Part of a small language model's weights: 4.54M parameters, a variant of SOAP for these matrices.
Each number is 128 + 24 x the weight over its row's rms, rounded and kept within 0 to 255. Layers, rows and columns count from 0. Numbers have three digits each. The size before them is the row's rms in percent of the matrix's.

# layer 3 MLP down (transposed), 448x160, rms 0.238, rows 287-309, columns 40-79
102:125107115093128134069154105123156119141133134141128114171161145126137122155125130094121132100168120141147099140125123090
107:181115150124105120142158118145131122076126093138133074124102172178150136153121114129124166093125184088099145134115091142
104:137102144105122121124092153099153129124153126089113123124137093140118135104092158124141109122113112127124187144152141133
095:129156148131145102150111106136081123095134115132128100160123119137117125126091120112126080157099131147163134106116100133
103:114106110134114092139132100151161150102126133147138158122115111173126091116138117140141106119115136154088087109140127126
092:115137196141134124138128134130119155148144170158121121146146132145150158147112132143140122077105121123149137185118084108
095:062088152130149100182158092100115151114142119114115106117170107124154121149061133146142122126143130115144146092123145126
097:152140114135175123107106097141162138133146088116123113148157180157137125119167107115143110125140124160130123168137144134
109:136128114164144109118122137124174119099140107151088080133144138145128114137128133165130137090154125167160121116135104137
094:141140150118123124125148116101123155103123103129121113142151118107143153168098127112101130069128160108163145140143079104
101:131111132161109126128140098130081152090118147114116137105154157124106115169130137094152093138160149131166141145117133173
098:123097122147118108066137136131110164113157106144087168172098140110120147100129143185100136148172142149121121128112105163
086:194140115078115118089131147130153129119126118090124149168125115158158128161087116131104119152134131146101134138141153124
099:138119140099136107086129126109157148106156153114127140189105107119125129104165144114129121154144047115133091107115116150
102:135112089121151149117131111112117133118146128131108087136130134179100123108111118108116106084115139092132117076135081119
096:160154184116158127110115088114134124127140153117102151128101116142122116131128098152168126159160117167147111149118120135
099:112149125136130134137159104131093101127152157150126108123127165133144191138163125156142127091146132109124090098151148107
100:120134148117087151086140177100124150111142086139079117117109125147083149134117101131146170156142114090148089124112164121
098:124134122140136114123120132131094099141122135090113125112136143095154166132132089146091127114120131116142118116133101129
100:124139152137103120138169119098149171161102121129149078159131145113145114118202100141162129122114073085139126129129105144
099:135141121126144181134113136085114148161116116170133142132150106135126196154145092112135123130112144102126172110111111094
099:125134103085139110221108129127151129156089096114135162174124154152138120126107152099141110173125114135151098116122107116
096:157111173128131173124115122139147100148115140103166111110109121114150141136136167120139101124131143173112110111134131090
# layer 3 MLP gate, 448x160, rms 0.272, rows 288-310, columns 40-79
103:114164103078175087140097124166096164123157165155097134128184094100152102103128141105107082152136071127142096077161147101
109:158103121151126138124134136158113171099124125162092110097126050134117110164089184154122162132113139097166075131117141096
105:078076108100103127130165140135155103098102125145160152164112081125121134097147109106143160096161128119140179132136110099
103:107191137097122123137123109105107110145111158131166106113178132128144144090094154161111089125178140073117103133118136143
086:172108123130121143114123108169134107137153105110131109105156119136092136129108117099103108138130130135138109100115122137
086:155120147130116165148160166130163136130133106123143144141120146083087141114169104117119118144098137144158185103105158132
103:131138159125145110125123153126164113169122139081161094139133173121118085122151092118102188151088167141171121108146071129
118:121119169136147135131138192074118138144114124127092105139113135161091133113125167134151149128112142173120135117090138164
098:164133093146127150126130148139112118125126129138135121144131131117115109108164134151120157114102113154151179111144146145
094:104116148087137129108134111162106124102168089146131140166151119126118110122131095142115182160113116138135163148111131108
107:099127154126104078092111129121149114124107095145114116151122105134132099143102154152087120114135146128132115114156163124
092:139158110086144142136104109125097111140132092152112086053144110089120118195101122138120059127100146124143119110125154096
102:161091143140136142100155107147104152124112153097114137124148119109110113124082106151162138082118131101164122099110123137
110:147129157123112125120163154094123124111128103139081131137159116148128137092153112138137169118089092157098140113151131187
097:121109130122140144134159109170116161111128112116076125140131108111118148109114161119120127182176171144155146180120111116
102:090148128130122108122131156151129167151127163130133138146143139132088125147068120160116116137091160148144079105106151135
103:154125141110128106113129123109148115141105111151122081151131112087091103152138148139117132160176141145176094109125152102
091:138103127139096133155150105130112117101138087106127155182089133141075133139140144126178141103147136138097114127111120105
096:079119084132174067124136109070131092123148121080107145112131108120108147113100134122112143119106095173146117107086127117
099:136143143111097140081137140122134108110133138098163133137206142135094078143136162148126152093125142103144127088126135094
096:116087156119079134134113097091125131153145140139097134147152127177117110104125169152147144132094157151141145108121092153
099:148132148168122132076133133165125100113115128094144057114068086105130112133152152167116143102116118117143111115092088090
095:134104114137089136154127164144115175104138164153145116113088144094083113122125134175108147108117178126135170120121117135
# layer 3 MLP up, 448x160, rms 0.265, rows 288-309, columns 40-79
106:179109128131100128107162115093148123140098106135128128146170141174160144138123091079120160133132175135098136153103135176
105:114141136092147083125130146130153139148123149119173089137113160071131194115121097075120144095114132148082147128156116109
101:176151148157171100100121111107121138138155107125098137106126165120129139177127131127100111137084128130098094104112144148
097:170128119123117117100096107139139098122178121124111138095120106168119115121124170088158145147116148135120080117082124103
079:108144173144122123120160149103135138142107153134106108132130110133169148102123124146155149134103101102118172126136120121
092:172179144127146113128114129148122100118115144127116167167093134134174123123133150127129151116149107123102108189123110160
099:117089135157123123171121139125101114145087150097092112138112131155129122147125131118133123146094121120154161139119153133
112:154155087149110109123104084144150088133109184125148131154143115139167105140129092134086077124133093100118105143169092079
098:108096152117137126114096108129147166143105108104120174124155089136144152204103120106123089119143137097137123122111116125
097:170153114149124134132127149119155143135128144106111156113110121126153108133135148126118109099100151133129096114127127139
108:110148131107131096148048129125145145162097114110151133145154097114129123100129174159114119120102127138135178102116143097
087:137154089081140158129102080129122132144169119134119111088161143080114083139101143127109089140108175121113132137137144115
102:175125140159131184077185153133121142126173135096101142125146147095120144129085139120118113111115137104170155097111149119
106:144106125122102123089120095103124143161078131131152131131173101113138098187130088108167106161142138106055133098133134118
105:122109107121133109113172120142115146128097102101111137132143112095111147110110156095061148137135152109155142162128156126
106:109157160141116099102142151121136133144061113129133155131151134123095123152135145150107151161126135127124094121124117120
101:064141166113162156147162145142134135117130123122130148137126127142144130118122115133178126121112165089111098113144170123
091:118150106114114149101139136179155119114103106126132125095167125089207130106122126131125145121096105092139157106145115167
096:126131132136141140111122140114175161069141123128122119131139173093128136114096138125130154127141139132111189135155154139
101:124085176124141139136139130161116163149133139115134144166157107119099155089081154104148119155117174127118141121116136147
098:138160130145180131145143147062179123138149178187102155086127141117120116109158128144097189129195130103138145105136129134
095:112098138149135132093113103178140154065123177134091111127106110109162148111115143137103186126123158137165086110119112119